config = dict(
    head_dim=64,
    rope_theta=10000.0,
    attn_scale=0.125,
    bias='none',
    extras=['capped logits'],
    optimizer='muon_variant',
    learning_rate=0.00817,
    lr_mult_qkv=0.7,
    beta1=0.9,
    batch_tokens=65536,
    dataset='wikipedia_en',
)
Each number is 128 + 32 x the weight over its row's rms, rounded and kept within 0 to 255. Layers, rows and columns count from 0. Numbers have three digits each. The size before them is the row's rms in percent of the matrix's.

# gate: layer 2 MLP gate, 1280x384, rms 0.0815, rows 411-496, columns 0-47
# up: layer 2 MLP up, 1280x384, rms 0.0843, rows 411-496, columns 0-47
# down: layer 2 MLP down (transposed), 1280x384, rms 0.0418, rows 411-495, columns 0-47
gate411 098:142168051080133149099139162155080128113099174098159127116120166130124144097106142139141091151165110117166139135098123156208137125126154114141102
up411 098:111121164135100185208075121107151151108168145073138094093172177220137133078097128142112076145214120130156068127097173073112091143133186069167203
down411 100:121165166148193087107128120196133144199103130127072142162139048076132114160140112104150183134075181151091197092156164163118188100153089160149072
gate412 092:153058127103087125200137109143105142162132161094140157170175112189119132140191147114159169167146116140142147097147169121149131148120134095113083
up412 099:106191190140092126125125121100123109070159123139138078112100175086116090145093141132133111134160124217126146095121153172155104065133188095091079
down412 095:130043132173142126115103133138068149112072115139109129146095113107127157148136121133122133149128149076103083120146102086076141197106095119106182
gate413 102:086160100110182133144170091097140100116165136147118089150130138116082160094101173026064153129147137191114121133174176114144146129126136121139141
up413 101:096132127128134107129142162200109110117161157160146154127121066141133187113139203082163188113148123141139121135125106165132126121133113061157129
down413 096:115167146149152121116124069106099166173119100127136098130164168148144086138166084197077123155110099128127123130085115102144121103099149163092142
gate414 103:111070085155111137147138157133120134111166170145146139066144122092144144165100191137094160102156130161096165143090151127108115168166154127198094
up414 094:154120184094169163137117081086088148161130084178130111187120140179151114090143115094141110135171163097212039118152139072069146075148097139044143
down414 095:106113069164112106118104143125123154113166174112167123092143134072104164144120168127131143135136120121082219148134131167134185178111152124252063
gate415 099:163138144090161083141136127113113139112094102137208073141090093152116115053137125162105111200153129096108115119119117115118147106125111072072075
up415 104:093097150133142127120109103115095106177137088157150105120123130132115132121125099106084221091153125140136134114145138121099151144045150114163152
down415 105:095148178118125171138088129186135150086144126131068142155158093097173149167153144127126093123107108177110129097156133111144109119180136179115102
gate416 093:152146133107175125175125128125065158071105130172083084134096081091115109088124127167197109095092184162216080097062105125110074126134201126144157
up416 097:099172170129176164155119048145140119093190110105148078118169136183109136113106110099009177087110114155119113132133096143147167190123102128089124
down416 093:173141125123099127121153213128081134145104182139092118164073192096141131100153165207196134137102125126159159083112179139113038099105172105147189
gate417 095:209068121105176136101116161108120169173135087134185188164110138110126166145171138081096151085108101095114121164087156146145115126113119102159151
up417 100:128090117163122139142112152108110022142124122144183097153071141131118143154098081087133087116163099056115137162108081190125149102094145112144124
down417 098:076130160086108077135138119164152234080170110142105167097132132123135147095130144165095129155153176219192075121142144059127102176084135178073086
gate418 097:068195133118144090133181115118144121137123155081133057110106113104134073112168151075158121112137148135143165087161155132209117098122097150153122
up418 103:100190075140134089154161168152177132088072130116101105110101148127101075040223121121140111068120136140131101100119170082170114098075121085111125
down418 106:184044114098107128133098090126129147115114010124140193130161104099142182127099093120099150172150114147132158115091104137107155142147148090137121
gate419 099:178070080148112169146103103112103110052131139141145106159115177124129116155113151097063120105137168106115085125191118118069105101133098188144117
up419 089:152120162107103154157101102144101125059097151071119148109137142150159080152098106133083163150106167086119139091129135109038136107116099147104110
down419 102:099139187138132098099144202151146161190136081074163128071123103121139126150101117169132198155098099187043145086114100127148156135141100136106142
gate420 100:141041091124142131166164110168127101140038147147171121086103126164144118153140106130146117100101115111088178103139113137095084123114115081129130
up420 100:111133060150145131157204136143080114138137156066194152110128159195130109122133122197103145096151113123118133086111136151117118124200126132140121
down420 098:134052179112104158111109156153164156143138085209082131154163154155142128147093139085098114115095141101138177097187146145100159191111192110055174
gate421 109:135097160127137135114171086140118155090088073093135181134150134145134130121135165090075144179115158108124143207107130154156125106104127160122122
up421 103:078144110145118104100153099148082177107126134070099098160134124131118172143102098148103144047172136090142101152165131175096134134168154143104158
down421 100:173126145179126168081052132119164138105110134146127148127138138080157115109105103102182109218149161111142174122098130108107111150128075072179148
gate422 099:086159055099188103167086139175142107139105116165133112161150133058129100092166164159113129129167164166145122190130161160128060109105085136111115
up422 099:120118132128122117136148115122175103071150125086155111147126105155122115109109092123177121075111100146198094144176205090098092130113150147129121
down422 095:159106154140151168133110156128116090170101180129107156148125116232130104104190188129109082152132139110099110155102097137119192125152114125130136
gate423 093:073173088105120067173132105103121119141150118142126094155118198131122099136162137225125040143127086206107160159172111087173157143154149119209151
up423 101:124112135124122086115133162165080092166125157067138183115088115139132176101091096127150085141150122086123121110162130131129097145177129182194149
down423 097:129130108136149167158089126112187125118159132164142025163152162075150118199173128161109149118132106146136139123104129103117144173096149084073129
gate424 104:071143125053163204153144153106113148145103150120118153115128115101149141138147157075158161111110100186134123142130201072030184114148125179158135
up424 102:163171129101111115110136091156132202138110139120147080143150172213143111059114113184153124124152163088150123158162106179126141079062166114101137
down424 101:045118107074130140115106179105086087160108123093120182116114093100151171152116168114136183093121132223156119134081185086041127127069131116171116
gate425 103:180115148160074118120128119137140105114148124106106092107113173143172111164119183145173143079099158160131033199100079123155156140146126078180135
up425 100:113121076173129222157162142179178146099088086092146170103130110126109141191118161159127131097185198143120130153164143124191136110231119121198112
down425 100:133146183094162068135114135149112090115137061186141146138109139157157111116156128129135131162086091109132157156083116100113135164090167134081147
gate426 097:092094102072103191141125130038103194107164118142154143121147143173106094139131104066113105100140119101138150124130129128194135094159177130175097
up426 096:052117155184121065172140123148144170119127148125069165143196161132086117177118169167128153125152165107136140096125191130079109176133111139094146
down426 097:177127090093126154102086157053130115135151127127190164129101129118098139126105117046187104084090102111080108188157043106184094133133154069138103
gate427 101:126176057122089136142096157106143128140115119124067157116190155149126120158210134046183141177107139136153092172138075140139141122131144163126148
up427 099:095119156108176097176144157167095138150137144085132094138065127142120153125085158168074126177116133180135107158118151094144178101150142194141131
down427 104:076073132179118090099069106081117140100168094167136137119147154128099134078102113088191095130095130099130114117086101132110177056175200152197168
gate428 103:085155166104129154106136156200094146132154123072160083114126121141173115143174123172118105129134120115161139150052132078137142125131195179144196
up428 100:158135123144101128096123146118164157150082143177083044105207126134167061176146165179178072184127100122086066111128111101154109083128111179196154
down428 098:083164128137133121084089154120043132147067110097176142156163148063071127102122097068103116109134161086171176158097169171112139103139201155137128
gate429 099:132102153122078104117153097068088149047119106094145195203143125136162143149171153143059174130099063110156098098149123112149061181140161108141136
up429 096:155105111131168072139084094142119149068129033161142115112145122199176106119073149152112164116105140125086168129124104149109108151076072112136153
down429 100:139149121153060172099153152141128123151077173065086217164107126157140132184186091123144160137110089158184103084097086099154123141124179162080130
gate430 101:168138178114108094137117132161175146176114085099201139139154046219142091122086125125188055155122170083135159153146111110139136158120141126181086
up430 095:071147101147199139153118116078090077120113117124111091097078152097071149141179155185094176099083125139103146092093148111125113089092133100046164
down430 101:149171143078116082157097087151182177125055076093104122092129120113086139164130142137136077148111130048171149119180082110131129159130158104131149
gate431 101:075110184129106099094138085122133144141159093104109135135120131133128200108195084094099119119165138114143141087082177104125112160125129151160079
up431 099:125095082137161122161098145135133099142146145121174119087098082149145092151075138108097137175150121122137116148146117132158126058122094120163096
down431 103:072111163138118043104148121130148141115136075089124187188117154170129174140113135117101134103151145137100115132089126115128118131138140109093090
gate432 108:193137139150130105162111103127133117153152150112088090138087121082156114126141150111167075116125107144142133076114136159151086118130109128121091
up432 104:101135125102131183172122111062144131162146135147106086119101097111169125196099093085121141128114071134175185095100110127150155154152113158090163
down432 106:082130177147125069125190095189118118109133095097133169160147108140057144080098091111085148134126130133088101140091106128132136109137157101169103
gate433 102:166187125133122134129073115146094113102073200095085140060114139101136100140145159104111115066068121169091139110129139117147182123158116202108154
up433 101:118109114080098131191126134131158121162152118187158109165182156154106140120122109151151138142140103125164150095133152118201118141173087057159100
down433 101:103130122146183139119128106096058148116118148090131132123068120159184098142133169087109100104108112139121131156119112166107130113109178085098143
gate434 103:073121106120128138118113126099095115132139137143176158130163123057108157149141135097108150144102168184143150162149138114099113107218143147144117
up434 102:128098091144092151142055095131072066135132108137095108123153201098119141145086094134120182158158135160104132152179094118090128080111125145115113
down434 101:130123160073120110138179146139178153105095114109154138168108174176158104120110137130098058060097136097178129124084126091146141143098153121108125
gate435 085:125097097108128116120165161106104150111096137111076155122135105116138098143116105097135123122181124151166106138114104173111109160116151141131141
up435 102:155112135164144176123135152129148147129120099150108108072121158155119080119113116182131114126151090170142149099136182170170118097074179093188154
down435 094:083159148122149108151133089099119138143116137143146181142154106092153186192106152056100153140132165107109094184144131095119132117165105158076095
gate436 102:107185137184180106142145103107132110150122154089129113159139084163104144132134154116170098089120172139041151127089066131178115131150190105122138
up436 099:122180145176117132173122123131143147139081179159123144091089155134129133182094132126123152097150120253072157092156157155124085200125104128129097
down436 096:109024116092082106151138137177094118110153044141159167153159112137144141154137120117133052200140092063204129186115125110127094084151111154135126
gate437 098:123114120075178111150175118204103103100105127153112145150116079158145163169096144134126142098180128127145085132133099191104149164098111102087089
up437 101:180151133115093063130198115124141161106116132105158198124054102073106130140139136151106134101230151178111051126131069159137165125099048099093144
down437 105:128156146137120177093101150152120155167116103110180205070096119132124095097164109099185095143127160135119091100108135132148112113190120194188137
gate438 101:096129126053166102126151119145102142077105114111106092153113110166147131109141174097078173119132127159157161168141127127168082119143107146192198
up438 102:141136149165070173145158125142132084140155119166149062158075163059116072108136092109214145192092136065170087093079124104142115118122129143091145
down438 099:161133103115122072114072130143125131097142159081056168081177069147164136178142155174083076103136099213130160147174153155114169126135100111150094
gate439 107:120123136073168159058106077141194105148118155132144087144114157113187138122134152128058101145127138148194118085136107141087113203096159137146133
up439 108:131148129160081066145127127124143139177167094113098104102145077116141105131131122155112123067155131105115151177132146108170096072142056154137123
down439 103:117107145112184160087134141127117145118127144111094089137135129163168105117157149079103122159114162133143094069095187126136149196098137089042156
gate440 102:153120151143131099119190131165121160211089154103157163140141174166094138119112144168176161074117101168139122185114119139118160158145118130208174
up440 101:094121181067107140104142159068142147172110098080150110112090102126136148099145094141049131147148135129123139168118097140112126116135199127130169
down440 101:141168151169157152158179130096101106155101179136127173148136125145130112113131160133166216112155182115090120123153118109150143096147129161134118
gate441 099:165086125091157096189103165130143147145152145180064201158128093114135137118184093070117107121107127090137171140152137127192135191122128116136143
up441 100:170057129057097105159117177125150106117130113173142129139091156106147156098084074061138117136136076117106133119156185127180143130141055193151201
down441 101:101185100132105122125142104106160131145093166095188119065138162156136064156109162209107174188101138144141100104142066121063102127113114132149104
gate442 094:161131143122157112080175105090130197147075117150124138119150100144126145138165127158141086130083139113149183118152106149121175140092112174069113
up442 101:136106102063098099118098134099127142073175058062092146108085132072146204124159134132114091135095143157130109108101114077113146139120106133156179
down442 097:139150097138203151104169135138163139191118146135211096127154138184136059146127146153146098143185075115118141133178146136142169124143150121104095
gate443 099:130097112127074093131165137087119152145147130116162133083118196134112177128130129147129085087115138137179113129153116118139102167155128148061103
up443 089:182147119163099123161173119137145150189145101131123212099129184127133169120141100157191066103105172161152068111153122061143091152131126147116134
down443 098:164170135140133187136151144201144119157083117144074168135192094142169074152095150053158134200130136162109152052114191131121096151043118057160165
gate444 103:160116170127115158158148132119131193088082129105096157112121139141147133147087169131051131195112125121127161103195141179058178140063092153143081
up444 100:139103151145183112090148170076171116156137130116137086148155104134136101165151116139109102107111126052091095135110112139202132105118158152137154
down444 100:181155050146093138169118181148180143144153155099121139148126155123130132143073142133158110152181121092100159172100122096103079129157107173050139
gate445 108:133129137138087113193070126135082113070116127131130044144225103050118084120144149109152128101143175133026127155137126140111117176127149051163202
up445 104:138124102117122162126151123166132087108124189153133175117168126090112184070117167171108093075111156137107110119129125114125146119162101158156180
down445 105:181139146120148136092130157090108137171134120119142140111120082140122190092180145176153148082116179078157156139144114125103121103163125055162133
gate446 095:129089113058109162162100082165159129120171136106136172154163126154093202121147122114116111081118161146108098126060153067066165123144199152131122
up446 099:128077158104067122149092087127151080165137170151080132171086134125121062158127120150091141123114116172109080091132172152174118126105175148187082
down446 096:113146085108183116096178141146131167085087090098148087104183144163150125107108120145145116184084179091112141126186079118075114137101096122086171
gate447 101:120158176108119163130114103157092138114196122143105130099101117104149119107116131085111089148140085090145132134120143107110083117183098092155065
up447 100:126105124130165115103137160077133117133058110145124096119207153132138157157121154140081164116114114156085165103169117191127129137124172109047101
down447 101:124156124137134152113118080130128157158166159104100079122097092064148095063166098102114094166143134082166207197124161070137128152078106152126167
gate448 107:123113165147130160124071100171158120093149100148109069100108091144103071117090162105171166179163134133110130155119183071141147131187078129106129
up448 107:117096095183139152105084085136151101123140141149071208132092083092061128096153174149099141136139121139164113119166150105139148094165156153172125
down448 098:138096140101156101175117158177112181153098127063143024168181130064146150106143113133125152095120152136175091183120130145127105153113106103074125
gate449 103:162133127109136131072073108177107122137115159160129115171164196134154137146078133163089153164133188138123160140172111192168096081108118097133103
up449 095:143103087143153126086069108173131118152179154142144102147142173088095149102109130104161123091108176183123131068177105123116074118182113101135114
down449 101:104113120138158136161186139060170148060097103101110099130112047174122172120136137087098092171142082130117148141060140107090161169128147153112122
gate450 107:156205042173138136126134092157158109183080137115101116112160134130162141118127162075113131127095118137117174123137138106136083132094109100193114
up450 099:128072195071133097122112123148088099127169131132141100151102089138076096088140051189142144126174086125169111127133142135107133145183101161114169
down450 102:197125054149130102127108142094131095137082112177183117095166123140171147109139168112179073151115140118176204138134147103122090079111152119153121
gate451 097:163168132084166098159105179161077084133107194164121148103179119103158108159096105132157175103104121100105142087159100192206098106145142147179163
up451 105:135135122160082162161197161115190197137152100131126121121090080155123134159171124168113065106155167087117121117088129112162144155181155065117136
down451 098:089131121089116095121054117191115089084110159132088095147144179140090101100069118081107156146101125124197127168148112126121098096064085168159124
gate452 105:147138068152020194214201094123149130096132165146146104104142176101093155145117143131129102102066125127036139089109081112118199141082130119155118
up452 101:138157152149060132203206137139132122198099150119115123099230143088062180137143162155124050137130138120093141115141116144158127142075129110177148
down452 104:099158190155130076092133135134134101110103135108142127208092091118157142140117125131123210137131155104221089158149211120139132098146114132110133
gate453 101:117157132081086108109129114107109099128179145132143110155181135135081102074104118097130131077140115181174125101065125167195085152134159134148127
up453 098:129123091111142114119057074110162140091128126121148186125160113125186138104146145150116127108105108141163125121144110086159153136102067173163125
down453 099:127140128058119173082180176102110120104157130130128128090100080163088108107091111127163122085179158100139104124151093134157086148123139134078098
gate454 094:121118211135136189128131132152119135119127111098198226137134115133111129112173131080175116097079142154115120093085097157152174083150116049092161
up454 096:119159116130092070174158150128105167121076104144123089104113154153161117143140182108109111122099136132228094101133100136126120100121094107184087
down454 099:101097149139157190094092147113148106118153107112163216137121110095124105132128095073121157175107134167088139123127168110163187088163120121100189
gate455 106:128137125046095151119091174114131134129125100151122138108116108140121125093100155097141176155130107124080137161079134158140096091116124160161144
up455 092:114187117035078177131119180151179089116135071111098172161069087155100109097159132106145167164107073120114149099128161105106132104140137150134123
down455 100:122097167181178146101219098144142079140143166113155116176175112170132084143159117159119112144117139151140060121137155129118147187136154096088139
gate456 098:144143158089076188155111142142173128167139114135161145167165139126093090143130039146081093111144092082210214107129105096167033168118139146166116
up456 101:115183134137162128095100130117065131103084115165091055135148114125143208112095141128136124122159094150139110138124176097063074133184168130086152
down456 100:113091108154139141176156111117139131192161102088121138153113098087144072194138172113155117171154140132136131111123071191129159133076063148159119
gate457 099:167153130134191173166104151111105120080151137153115126140135163188165072140178181190164133060096137124110116145149144160151203158123104178117180
up457 097:156178071137097119159110140190143136100159139094176129130095152075134108117193136154130114143126131108133099160161135097157097107094132074144139
down457 098:139076172144174157056147093085113153153108094130093130156144102129134179137052138078118133120129096104134123115124132103139131145158132135137083
gate458 098:086121146101118124089128111126142182136155110091139146177113161076137133094153105127133131099142124162071110147147111114063077166140112101171173
up458 088:145103133203152120136076131174117118163079164152165089077128150135136102165156142166138149178126107133174154097148128138153153156100147118096055
down458 097:111113152060117128114124158137098160122129064133124125191142122098127144194163100150119123122134149162088163195175126150086102165139129159132163
gate459 098:150138145147127140144142108128133136148100118151111109144176138098156134117135133074152140099171116090050078141135161124157163101156120114100126
up459 101:107097165140140092149177147136154179152105110070150120133144115072119123094167190109109103080124098130092088102060142113122167119108146099125104
down459 102:111065076117133169103112109131163142077161135112149167157106123131121126149099120126125175171123106128160169086120124180159074162137109124176146
gate460 101:133129168174139146127197105095139144096146118118141138068196140131092043177104140133143159122141140141128138135114132203155169168162113165187100
up460 100:169097141168112145131141141157083134117142140132188136104160132133098111141082134174109144178129114141139091091094137203074143121147087137128150
down460 105:117138128125137122131090140143133087152130135100071162174109168134117168098144091096163107094142084125124137168137127066126091127090109093096169
gate461 107:145124120132109141132124125103128106154103074100086137105148124128159110089151091165149128071114106164153144078143132126175134154098134143187098
up461 092:111169166175128094167157159133116168193180151119167078205089198143154111133130126132119187180135149140109076166072104175118145129144109120097144
down461 102:143150045067162106157109128105121129129078116128090109109119105131140136127145154120151112129128111155213139108132100147171101127102130114135147
gate462 100:146125151106098161194128105139145094133094084106144142111099092151159090122059166049125178104157054151063093172133128111196160106215144126187118
up462 103:131122167153164119108134126057066098106123126161112099146123102121122078126107075080126165127104127100134098143127118163168141136156200095145125
down462 099:162169098174143167103108124167167111138162156082102170154146142149139197137130124160115129110133129140136179155169140109094066109179135146156130
gate463 102:164093074128114112079156165124129149125108128113134096054085155120173175180088099155140147142127111101126175163154102124141128086117103087100105
up463 103:128114151138152149164193108166085110142156125127134090079142111138111147177120106161198144133163105140142129118117184104110108068136070120165109
down463 099:117116130137131116162117138119093095188121112130096160170128127118205139130087134190130132143108089135071118066126119134139068108140116150136126
gate464 097:132130099095110177123144143208166119026060122133105192144132114072159102114100116148125145097170113148106105162117154182077088084136075154063143
up464 100:085099126130121146185103130117207092148111166141149153163099129157110080126149134151099098175087162123098094099111093111087148141130168107151053
down464 098:114159050089140107096147164119057144128113081184144158115115204132131158121120098111118117111138107124126154142104100131111089110131084121125161
gate465 099:141138099142110170164113163129072184104080143116086114103142113101113160125107146151081094127144125147124129141137137153152116167056099044112125
up465 099:116135147113158093117182100086130156110153101129146138168049166100152127119155103089112119123117131171102132091121146163138148089159139163116124
down465 096:152104107124117148140101193148135158149121141141106094090155103091129149104135171134105107129194109099135150186111144161137121130141115078164135
gate466 100:130102101086162153140101093071205090142109136123166154065125116048149101167093115170158097148116133138116117153075134103139129127158096114126095
up466 099:166093095091110129142107116125125136074090166134135142095109105131141142112208137165172146134089154157088161098109093082117075142142187138093069
down466 102:122178126209114128122103187193076151214173075130125090162205124070117088119082184080120112132181131143082134161155143118170095095144148134121131
gate467 099:113126099163132172138117109098136082141127103184122156104138117107117169152142076133139139121182077136130119155106099162156148175177151170123130
up467 100:168163110135121139112117139128126145091124092056159076145140069168133110057104155106166125146095076155162089139127173121089090152157129074067102
down467 105:073040170145138168089177167117119101145140162199147163115104190139188162189183149157117144162191081132100105129158126145110138118113133177149156
gate468 100:122140155107104131141147134157118158134094125128171237125128112137139109146083127145095106123146087138105134136128156084144118123173135157032110
up468 095:133187116077101130179150125120121109179081193112192075131180170121120131137179101177109057140146098132103185129102167116177147147123117086131123
down468 098:135039154194183115107128111094172132058149095105114131119109112093174127075110106074142194133148201176134089151129080159069085132125143124097179
gate469 099:148131133109170116151159148098104130142123124100106129129171109098120104133158108210175160121174129100152132082087103133074123136092105112122078
up469 101:163115144126116109155188117091135081136115124102093149114123093187109080125130077116091201080119126175129159126082095104111171144135116117121097
down469 101:081074156125141159123116178162124160132104124152121148088150185095117141164109156170145105121129109069129119141139190108090083137134116096136155
gate470 108:166126154115099086105119131119202196096122132155134099133148088122141126109132073146196211113146149131138197132198098077078136103109117126103127
up470 098:163128160076125103143069117172198166106155141125087122158150068111093104066098129130174188152147124099140189149176105131120109134063160111104128
down470 098:089145122151139170127183137135055087130122080143127144128100135134162103165138153081078050137160090128162042083046184179083105183114144110110168
gate471 102:081128117153154119144103126106128158195119063147089144068134080189113159198150151073136140097166109064110180108118115156093107153117149131101141
up471 094:188124138134105138108112080166128111098164184095127101094166192119148114091137172175114130072147176152135079163124136130147163078144171069150076
down471 101:101083183142188109188120117164123139158089071146068116115115096170063190130203111090102170162174128072132155135147156121113176165086135155116121
gate472 095:118136089080143140143110166135107076162100133082128120075075091064103063124142144131129110109091207183143167139080141149125135112154121163119135
up472 099:172132123107153123065140165213078123098182091093167135118152103148132091124105165159141163105143149142134118134139122141107141078100120191104136
down472 098:118119164174113137161085083032149142170100172159126144103129136168117141130124058113139133104083156116091124143151119125103122145159127135149093
gate473 091:067177142095164131109160086061149112192119120151095132117138135112087126109183148046103106094160150131135108062107135146145141150133126151115094
up473 104:066140140148159171091149047157151117120070116024122148156104181138114097075151095133206170152100132126177122134125078145093192161165193149179109
down473 099:160130137079110104147084164085087165144181167176078104091153066117113146170105113149147152037161155109112109136165192115145113088137109122127120
gate474 099:106073147135123090199144104136104134075168087121143125114174058085110154080170125148182087171132166107079104096112109099085112170091145120164162
up474 098:097070116169096118153135115140128137133167112177111125140189110032178118148141144120096082163174161142058090120138129115117121181059171094212148
down474 101:157116137139112133144083159134138110161103160184154127195095161160120178197088138192141137091096073157226136153093141150173163117120138152082089
gate475 094:181142153111115067108105113134096066084122111124144167125152109125143133121171189114165169113137055120063086143148089136145093102093159066135149
up475 098:117081083091135129089153173126109098110095198162152114149133137071109137130119124149128115064144159137137099145078155108115121135151131082135139
down475 096:173167196161141074099118100104181126156123078110080117117109114115136092153090161107115107159111105128120161105216091119144133140119101153100110
gate476 100:143081203107129181182069187115103153129182098120051112110151100094156127155070147139073104149148151156121162170135150088180161143141163131096124
up476 098:117100125131109160112137130144138121118072141104067145090119116170123150171138154179150158107094163151167150108103156149060107129129126108081138
down476 095:123137130057159123114113159150126108155126117183176098120169155053118117124161079087078106092132095074094103138107088142116063161111101146119103
gate477 099:178142081108111154103083137149149156120103160143119167131158082090083098156149143104201135057112106097096117133215131138104130123097137156127111
up477 101:147102134115135167111131167173068125118089137119152155074116135078172099104143132112139120146167164175105078161151153141099140208140092127100052
down477 103:105136115186140095149144062142095123123142119156098099123138107104137127135083122147170166161155114093164161108120089124164106074155116168174199
gate478 100:101128082164117160108153113210138135127126067109138112132113115100148143127097180126096162123139181091138094137162150101177089088075109101086148
up478 102:185111150176150137113150133160162134107054138162154144140161103172133130101141050130157103115055065105210118141148112108078065141151154153067158
down478 103:068141126128131108100088086145081091167150113105134146114126150105156134132110121157115156090165149139049146138150157115132132125124123150187100
gate479 101:132145157141048181077109090108159177134166110113129132107114139075110079117153074113122115145099150129125130127102108090148133084133137183126140
up479 095:113095170175115110078087096100109117138120117078115134094099133100162133149145120108131116124117126118175112150098100130172087114145179128108142
down479 098:176117092061172100220175124179127150079125168147143116122191089123149139115102141160128132169142106119114120142132100125161128166120124075128122
gate480 100:105146126117175145135128088095130120110115132131190118163139082206135119113129108106114154154152113149118090153078136164097096145144159116163151
up480 108:156134131153095091099145173096102132142105162112068040093114167095137059131148126113152122094132155128119138130191122084104134109145119139126082
down480 108:110123081143144135103077134125144070107135150102076102124098137112121093189189140097155107131059073111138106120096134126098115093119175133111145
gate481 091:171128133180153142165108136152194133079194209144131125113153102139177203107117068081149127140134093120086110098078109117171112118157089082058095
up481 101:109080127125115131187131122161217182106095130118195158069182112109123103139182151142127141121145122134137125097068101156163159090111085097096126
down481 100:103154108110169092135134155109063077176136100133077093177134143161093112116066101139130117133118131095126144188248162100132097112136152115197139
gate482 090:095130136120145163160145101088126095099127114151129074142158114173160115109100137107170091161143154131159076112111120116097149071086121118146078
up482 087:118115104174138098176162103138144107148176110161157138097041139083098123172144114107142156077179112119128146122144191209151141116144149105112155
down482 096:070103076071107170167180111103139105195106107163127111127151168080125141167090170108107098119113127140101109159112130123091118139112135136177162
gate483 100:158126113131136094129153045082121086131135118152099105113108115103117094159123159174153150024106167151148072139154166153118106142148101159145122
up483 099:112152129153134103141090172157125146117115149170188135104093141180142085047115105170112073168119155154144172154078104097144152109158120115152129
down483 100:160106130057135167119147111124106111149154123106117172117130161081118107170121148143186129073125147091166119135180203116105148149117138128119133
gate484 100:111130154167145117195060132163159106147101129109064135129159101141116115101129123115097097191157151121189153127143134137116117129133153126158114
up484 096:112143173180118166180143150150084158158062119089079104104141119151132101129115095152126101206182143125188163149107154046073166176151182177123081
down484 097:097066153106114119119124103102130161143130104118139177177109085129113090168090109065169151077119159168159104151099107174216086091106150160188184
gate485 104:098110104157055153168117125103135131161167155121115098114090155187083119186140112106112225130140147156081143076127158147117128136109140112152163
up485 096:121191131116115153154130201111116081120131107144142076143112147109053112188162078142044115150164178125118147151097124130133109102158160157121121
down485 099:014132143183098163182146120117127102127144159151131151113165168208136104137164125136085148119086114120103119087113189132116079130118168132151123
gate486 101:156101111157079120120146123129108112176093115134152152076161160187135179146162095120080095088171156145154152128179150126162155120115151134125165
up486 099:143151095066097118140148183177128129120165062164089071113145143127118123194084181077199164084132164106165112106163103101162158147130112106165103
down486 098:121105145156182171113131107118163125145096141071092151142075134094099124101148103118115114174149039173127141178089144132147113142132117136105159
gate487 097:144098147174112074161101180183098156165145135128169081111176119118150154129135117229214119095100139165141104129092102099097121120080126073107117
up487 105:095124135128136180135169161151165125085176147158089099128133115108077092140101109054148158081178146160142125089123190116164139122148098160174127
down487 099:165121160133141106107165109078107102134126107144161166163177099114184153172157112212119074162140063136127112125144049122091084157068157086096096
gate488 095:125165152128165214124121141123153093175108138127117112156140143088183087161080144127089061141107148143172115099166090129173110140144128131111107
up488 093:105096139137196147131112195172084139154068095114093137158084185149155096145133141117095152050083147123110153130115082122158166157149116077153102
down488 100:114132142100086055136146115091112135075152128138201098098100101118074174118114110136154152189155133106102113132106172114144092106087126124134157
gate489 100:153170109097131155159088118112149131089115161090133109134157096115170130146073105101098134082061139116128104141104147132192131119124097165114143
up489 103:195154151116103126119108080105140153099136088137138088138186122102125147091101128153107139100143083080120107122098094127132115170123156136114126
down489 100:104127069103146104121100169191107130164128125135096129130096103119123096146123132153144124171191118151165108155162175129131127116166096121186124
gate490 101:075148162105101097151067141111139164161193140099145178164113125109141144100115139116127147120107109119144155136148176142093106144182150111053080
up490 091:104166178103129134124098146129141196148115078148075140175095132100161119067152148121169071094117084200141164071180132117090098140169120110107162
down490 104:153127072178123142125154092094104107085089134162112151070137140131106109114125164113133136106132141099116137149090072093160122140074080150147162
gate491 103:087158084147157164158136160137175125140090159105082163151099109148114152114117151143135110094113178135089086121101107166145085070094097147197119
up491 097:116185047156142145116126141120143183117119139084140100117167159213134134154107149125112142073113187148097115148079122191123156138139104133193080
down491 096:107106137094117113145117118170120120136154133090154163153114137112121085152146128103124124157134101121183134110105142118115129187163128097111138
gate492 105:136172137091137160102116098159087132109147060135162101123141109083077160150140145153138117137078180182119097169105116127125114089167094161064125
up492 104:116100182122151088137150097130162113139135179087075137101105132144123114148145104149169174123179144107116109139138149145098172093142148123126089
down492 104:175135146168065137119137147087074135128091153182131121130147148098123153159147150154093146135094149114144171138146133144135063127063093156160137
gate493 096:094115143109147084139157146138112141150143126091061133088100086052129141099152130052126088117093155150166171116155125110123107160169145163164107
up493 098:200142104173103178145087142072116170104108131176178127133149193228111123112137102161105112135186101094146088127155113159095080141112118148091141
down493 107:094131135114112121104196188127194077182085095146153031104105161203086141071119150149127113165133121098093129139125113085099116157132065112143164
gate494 098:096082114158154128074135155105128143126144170076097129134142093103130120122136155135130099129124113137131117195109091094084080130131125096114109
up494 104:091143148145107128147121146129141122146138102202130111155131117152163124152094127153139127156170160133118199120044138153129133153144119131145167
down494 099:185116112109159148163144084149132067115140140106041136151183134061118083110170090114107144104057113111156086111176122152169120071140122118082168
gate495 094:136182174127112185055076125110110134140123156174138157156114090099131119172125061144127127096171156116114085154120053125135097091142105139162181
up495 097:085129121175152119078108117121060100105102073120142109126154187170153165161118106126079123120158141123117163166145145142140135156082127100121089
down495 096:167164127103106151187119132151160141174121146118120073066102096099127131100125184133177141156080147095138102083082127107134106131158139148131139
gate496 108:148106114120122074120085138122102109121101163125118139159078192109152147134129109171091117137123135166130100107121082173113139123107150144073071
up496 105:180144151170097108135125155205093119141156106152096066159165107147136105117156125123092133112151116099107155097103133117118166148161149131106122